Weights of a small GPT-style language model, trained from scratch on English Wikipedia.
Training: a variant of Adam for these matrices, 158M tokens, 4288 steps.
Each number is 50 + 10 x the weight over its row's rms, rounded and kept within 0 to 99. Layers, rows and columns count from 0. The size before them is the row's rms in percent of the matrix's.

# up: layer 6 MLP up, 384x96, rms 0.0578, rows 146-162, columns 0-95
# down: layer 6 MLP down (transposed), 384x96, rms 0.0581, rows 146-161, columns 0-95
up146 131:37 48 45 50 37 46 42 59 54 52 56 44 39 49 41 51 41 46 54 39 50 53 53 48 40 61 30 57 52 49 52 29 26 42 56 50 38 58 52 42 39 51 42 63 42 57 37 46 42 47 38 36 41 36 46 61 62 32 34 45 51 44 34 40 42 58 46 54 52 41 71 66 79 51 51 56 52 66 47 46 49 73 48 34 51 60 61 54 66 48 56 43 37 42 61 61
down146 128:47 41 46 44 44 63 45 67 53 36 52 59 44 43 46 37 52 42 54 54 45 52 33 45 51 47 55 52 43 34 62 30 51 43 24 54 53 66 40 42 42 47 46 61 48 43 38 60 57 68 54 38 59 69 38 43 48 39 65 56 62 77 42 51 45 52 40 55 44 65 44 49 44 53 51 56 41 47 56 57 67 68 55 58 38 66 42 40 57 63 41 32 38 53 55 49
up147 099:21 36 29 46 32 66 63 67 46 37 57 62 63 55 31 56 56 66 63 41 48 47 51 49 51 57 46 52 60 36 43 39 43 52 51 62 53 45 61 35 52 48 39 50 51 61 53 52 45 60 57 54 45 24 48 63 42 42 67 49 45 52 65 38 59 55 44 49 53 52 57 38 67 63 54 57 33 48 53 44 45 46 47 48 54 64 56 61 56 36 58 57 60 50 63 60
down147 105:64 57 42 27 48 51 60 49 44 54 40 72 49 59 39 36 50 44 60 49 44 47 27 64 51 58 45 65 36 56 43 35 52 48 46 52 58 46 72 53 38 47 57 49 53 65 37 48 71 54 46 50 29 54 44 50 45 46 47 62 44 54 71 62 50 62 50 45 55 32 46 56 48 55 35 39 42 40 66 31 42 43 53 51 56 42 33 42 39 49 37 55 58 53 65 44
up148 098:54 56 29 50 50 55 49 39 56 55 44 26 44 46 60 40 50 51 50 54 42 47 53 50 45 59 55 42 40 39 38 34 47 51 56 49 50 54 55 42 47 59 53 27 41 81 53 65 58 45 32 42 35 36 34 46 47 44 63 57 47 43 45 38 48 46 47 55 38 27 41 73 46 49 34 61 41 50 57 44 56 65 41 46 58 44 43 45 49 43 52 60 34 67 36 54
down148 100:35 52 48 51 40 52 36 41 50 39 40 73 57 42 62 56 61 49 29 48 54 43 39 48 59 44 40 60 40 44 61 46 68 39 59 51 61 72 35 59 46 51 40 58 41 47 56 42 51 30 55 37 57 54 51 65 48 42 49 45 69 47 35 51 65 50 45 47 57 59 47 49 66 75 60 36 46 57 40 51 45 44 51 60 25 46 47 40 55 69 57 44 51 42 52 46
up149 071:45 32 49 36 42 50 64 59 53 58 55 48 64 81 47 44 54 53 52 44 52 56 47 48 46 45 39 54 48 45 60 53 43 48 64 54 42 48 44 31 48 37 48 48 52 61 58 37 82 45 58 52 58 56 58 42 58 42 43 60 53 57 52 41 62 74 64 42 53 53 34 81 58 43 56 51 49 62 48 57 53 55 46 48 33 39 48 58 42 63 57 51 37 44 66 52
down149 072:58 60 54 62 42 37 56 38 47 48 42 54 59 54 50 60 69 62 61 60 48 55 46 59 46 51 61 51 38 62 38 40 63 54 54 64 38 55 53 45 53 42 65 40 45 54 42 51 57 37 53 73 57 59 50 41 66 47 46 48 59 50 71 25 30 52 57 47 43 42 67 71 58 71 49 54 63 52 51 43 41 52 62 66 52 68 32 39 56 42 47 53 50 42 49 50
up150 101:55 36 60 45 53 53 48 62 65 48 64 53 52 47 42 70 41 51 38 41 42 68 60 57 58 42 48 61 54 35 54 52 47 49 42 51 30 67 26 37 25 49 45 58 54 62 55 61 62 47 39 52 44 37 36 41 55 42 51 57 50 45 42 51 61 60 42 65 69 55 47 38 54 45 45 45 55 45 34 36 67 47 45 46 40 42 46 40 54 32 52 49 63 60 38 66
down150 097:72 40 40 40 65 64 51 60 47 41 69 43 43 50 37 36 36 66 61 48 45 43 46 45 57 34 64 68 43 52 48 42 62 60 54 52 33 50 63 45 42 46 58 48 28 58 57 53 48 40 44 58 51 44 46 36 45 45 71 50 40 45 77 50 64 46 50 31 57 61 38 59 48 38 49 57 46 29 47 38 69 56 44 49 53 54 42 50 48 46 44 50 49 61 45 56
up151 088:23 45 46 49 56 47 49 54 57 61 69 56 57 53 60 38 55 41 59 47 59 42 50 53 54 40 58 45 53 50 30 58 35 46 43 47 58 58 41 55 50 56 37 45 55 47 46 39 43 43 40 71 50 51 68 61 48 55 44 54 47 37 49 69 51 62 67 54 61 45 48 68 38 47 64 35 48 48 52 56 50 45 46 50 45 64 57 54 77 46 41 33 68 51 60 79
down151 087:63 54 51 56 44 59 57 40 49 46 48 48 58 49 45 41 55 67 43 50 65 44 38 47 53 46 62 57 53 53 70 62 30 59 77 58 40 46 58 42 71 43 54 50 48 53 51 46 54 41 45 52 56 63 60 47 37 55 55 42 49 35 55 57 48 56 42 25 63 47 36 69 47 46 46 72 37 46 37 59 47 59 49 65 29 59 57 41 37 66 49 52 57 54 41 66
up152 109:58 54 55 29 59 36 46 42 40 52 34 40 46 55 43 43 57 48 48 35 53 61 40 47 34 55 34 22 54 67 59 55 57 28 53 46 55 68 50 68 46 51 47 44 42 54 42 67 48 42 47 43 46 38 51 43 35 50 42 44 57 42 44 56 54 43 56 45 49 52 47 69 64 58 42 34 33 46 40 44 46 45 63 30 33 58 49 40 46 65 56 65 48 57 57 49
down152 114:41 60 33 37 48 58 68 55 48 56 64 54 38 47 49 56 55 52 38 38 38 40 46 58 64 44 49 50 55 42 35 64 45 78 41 35 42 39 46 46 49 49 34 39 46 47 64 56 40 49 45 63 49 28 47 46 51 55 67 58 51 56 58 72 43 56 57 55 56 33 46 44 27 58 36 49 62 33 56 48 42 56 51 63 56 39 55 63 63 49 50 49 54 35 56 62
up153 089:59 45 43 45 64 40 50 39 56 48 60 37 63 54 47 68 47 48 58 52 47 45 37 33 50 56 39 74 48 59 60 58 51 26 54 39 24 60 54 51 46 49 45 55 54 56 40 42 46 26 31 38 61 48 70 54 57 55 44 54 42 40 41 38 52 51 61 57 56 37 52 52 64 59 64 39 39 61 37 40 58 54 49 48 49 54 42 50 52 68 61 54 34 32 48 45
down153 099:60 64 57 61 43 53 47 52 43 54 35 62 54 56 52 56 44 48 44 31 51 47 33 28 55 49 38 43 49 59 29 38 59 57 47 52 50 42 56 32 57 55 54 36 58 45 53 53 43 50 33 59 43 55 56 24 65 62 61 43 49 49 75 54 50 47 63 43 55 57 27 45 38 49 61 43 51 62 52 41 26 56 41 49 44 57 46 43 44 65 52 57 61 37 48 35
up154 090:48 30 54 51 52 56 43 43 46 56 64 62 78 56 49 48 53 52 51 44 34 68 64 45 52 64 32 56 62 66 52 32 54 66 42 51 53 63 48 64 59 56 31 50 51 58 32 46 36 36 51 47 36 44 47 51 40 49 48 51 48 53 48 59 38 48 47 64 45 46 39 58 51 60 57 39 55 53 42 57 77 45 52 45 33 61 49 62 49 59 66 59 64 54 39 59
down154 091:37 67 55 52 44 46 53 30 33 47 57 53 50 36 32 65 30 60 51 46 52 67 64 58 45 48 47 44 54 36 68 52 64 48 43 44 57 66 44 52 61 53 48 56 30 45 49 42 25 48 53 40 43 49 54 58 31 60 53 55 49 57 56 48 40 31 44 55 43 59 49 59 32 54 61 53 52 60 51 50 29 41 52 51 47 46 52 55 50 62 57 70 63 43 40 35
up155 098:34 62 47 52 38 66 44 54 52 49 71 39 69 56 52 71 52 57 53 44 44 48 69 48 43 40 52 40 60 58 40 41 31 38 54 54 48 45 58 34 54 62 51 46 44 54 61 50 61 46 42 56 45 51 44 65 29 54 54 71 60 64 55 56 39 63 49 49 35 72 43 63 50 52 46 44 43 47 38 56 59 44 51 37 43 37 41 56 42 25 54 60 42 44 50 59
down155 104:21 61 33 35 35 51 45 38 46 46 58 54 45 56 61 59 46 52 53 46 44 53 50 45 45 44 31 40 51 36 51 45 45 57 57 63 49 56 58 45 59 44 57 53 49 54 56 50 49 36 53 49 58 65 38 66 61 70 59 44 53 57 49 43 44 56 39 25 55 58 56 62 49 46 56 58 39 55 73 48 28 56 51 38 43 23 34 37 46 43 42 57 44 46 62 53
up156 104:53 57 51 58 48 47 58 50 50 42 63 50 51 50 60 53 40 59 47 46 56 45 58 50 45 40 45 37 45 53 42 49 27 73 64 45 47 83 51 53 36 70 39 51 42 64 53 41 37 51 43 39 30 37 48 48 48 42 45 44 40 33 48 53 44 53 53 59 60 34 41 54 52 59 51 23 54 51 62 43 60 44 37 50 48 70 38 44 55 43 54 66 51 28 45 49
down156 105:49 52 64 58 21 63 58 58 57 38 45 45 56 47 50 65 51 47 33 60 70 46 52 49 41 49 50 43 64 43 46 66 53 55 47 47 52 63 64 60 58 49 54 38 60 43 37 59 49 51 39 51 46 34 61 67 45 37 48 50 36 41 38 41 78 41 61 51 42 47 50 64 42 53 56 66 47 70 37 47 52 54 54 45 42 44 32 44 47 40 51 56 45 69 45 37
up157 105:54 58 22 60 66 52 49 63 65 72 46 31 43 57 41 39 41 57 41 33 58 46 55 49 32 49 38 48 40 36 44 48 45 54 49 38 38 45 31 37 31 60 45 47 38 63 40 40 35 53 43 30 61 46 56 56 49 52 53 52 40 34 45 45 39 48 51 56 53 51 49 43 65 40 48 61 62 57 51 43 47 61 39 55 51 65 44 62 40 64 47 43 38 44 38 50
down157 100:29 43 32 48 32 42 56 31 59 63 50 46 50 53 37 65 54 53 49 47 69 49 66 45 43 49 38 41 56 40 45 60 56 55 34 42 51 51 54 42 40 41 41 42 38 59 44 50 39 41 54 45 65 42 59 43 47 59 62 41 65 45 39 39 26 47 40 51 63 51 64 47 71 55 62 58 53 44 49 47 66 24 45 51 48 42 41 49 47 34 38 48 45 44 63 52
up158 101:53 47 52 44 46 50 53 67 60 38 59 50 39 75 51 44 63 41 29 53 47 40 59 42 41 65 52 56 55 67 42 40 41 39 56 46 49 42 51 50 56 67 47 49 50 52 52 28 57 39 50 46 49 51 52 63 52 32 30 62 63 35 62 48 43 52 39 46 40 37 61 53 48 36 53 28 34 36 29 54 54 52 34 48 56 53 49 58 50 60 60 64 29 50 55 48
down158 100:48 53 60 62 40 64 55 49 51 36 39 55 28 63 70 47 55 51 30 50 44 45 43 51 53 52 63 56 44 57 42 42 63 47 45 71 53 54 74 53 48 44 44 45 53 61 55 70 39 55 40 41 51 61 45 29 48 47 58 65 42 46 73 50 59 29 61 52 33 45 49 35 59 54 47 64 45 46 46 58 45 42 47 53 57 66 60 38 44 52 56 54 31 55 61 44
up159 096:50 47 41 38 55 39 73 65 62 55 62 38 54 51 45 49 41 33 56 57 52 56 50 37 54 46 36 54 45 57 47 49 42 35 41 31 46 64 44 51 37 53 50 41 67 70 42 69 56 56 43 59 43 47 58 52 57 65 64 60 32 54 44 51 65 54 44 77 40 49 36 45 55 65 65 55 48 51 55 49 44 65 21 51 45 42 45 40 48 44 57 47 55 59 51 56
down159 100:52 44 38 74 54 41 29 56 58 51 41 41 82 43 34 37 65 53 47 65 53 40 59 43 50 55 44 51 49 60 53 61 69 47 40 59 65 42 57 60 67 55 60 62 53 34 50 64 45 53 60 60 38 50 56 60 46 51 44 44 68 43 49 56 65 48 45 45 49 56 48 49 48 49 49 58 47 30 56 61 51 52 41 60 41 66 40 48 68 42 53 57 49 42 35 34
up160 094:48 52 48 44 51 52 48 35 52 60 58 66 56 47 52 40 64 45 53 45 59 57 33 41 51 48 55 46 45 31 48 43 52 47 59 54 51 63 62 44 45 42 34 44 43 38 63 55 64 63 44 41 38 44 35 56 47 49 50 63 54 46 49 55 48 76 34 46 66 44 49 39 65 68 42 37 47 55 66 30 74 55 47 47 25 58 51 46 60 41 69 53 70 48 48 52
down160 093:33 63 52 35 64 42 62 43 48 34 48 55 35 46 37 57 52 38 54 55 71 57 35 61 47 53 44 38 57 45 40 44 64 56 53 53 53 39 69 62 58 41 39 32 50 61 49 46 65 47 41 54 39 54 47 29 44 48 51 58 45 59 62 47 46 26 62 59 50 56 44 44 63 48 65 49 47 56 43 29 60 41 49 41 43 36 55 47 43 38 40 36 48 60 35 39
up161 084:50 45 49 45 59 42 51 40 45 64 57 50 59 70 50 40 49 60 47 46 50 59 51 63 52 41 50 66 47 57 64 35 33 38 55 55 45 42 27 68 52 47 37 59 45 44 61 51 46 21 62 55 51 64 67 48 54 61 55 48 59 49 53 51 35 55 53 49 57 43 87 40 60 45 41 63 46 55 38 53 61 52 47 60 52 58 60 72 60 47 48 45 45 46 54 62
down161 084:56 46 56 42 59 49 58 47 54 70 54 53 55 60 43 49 50 43 55 55 53 58 46 48 46 59 56 46 50 40 72 44 45 52 52 38 44 49 45 63 54 40 62 63 53 50 60 44 30 62 55 57 50 49 46 72 62 35 66 47 37 55 61 41 43 39 58 48 47 61 59 77 52 70 58 61 61 28 37 63 44 48 65 33 45 49 52 36 56 56 46 52 48 45 61 77
up162 095:43 53 59 55 68 63 54 38 52 67 42 66 62 50 54 47 53 60 54 26 50 56 44 36 66 44 51 50 37 40 36 34 49 55 53 47 51 45 51 45 57 51 51 72 43 52 48 49 46 51 55 51 35 52 57 38 45 46 56 47 45 46 40 75 54 66 54 67 63 55 70 53 82 59 40 51 38 57 37 62 45 53 53 46 41 59 62 42 57 46 56 51 59 50 49 73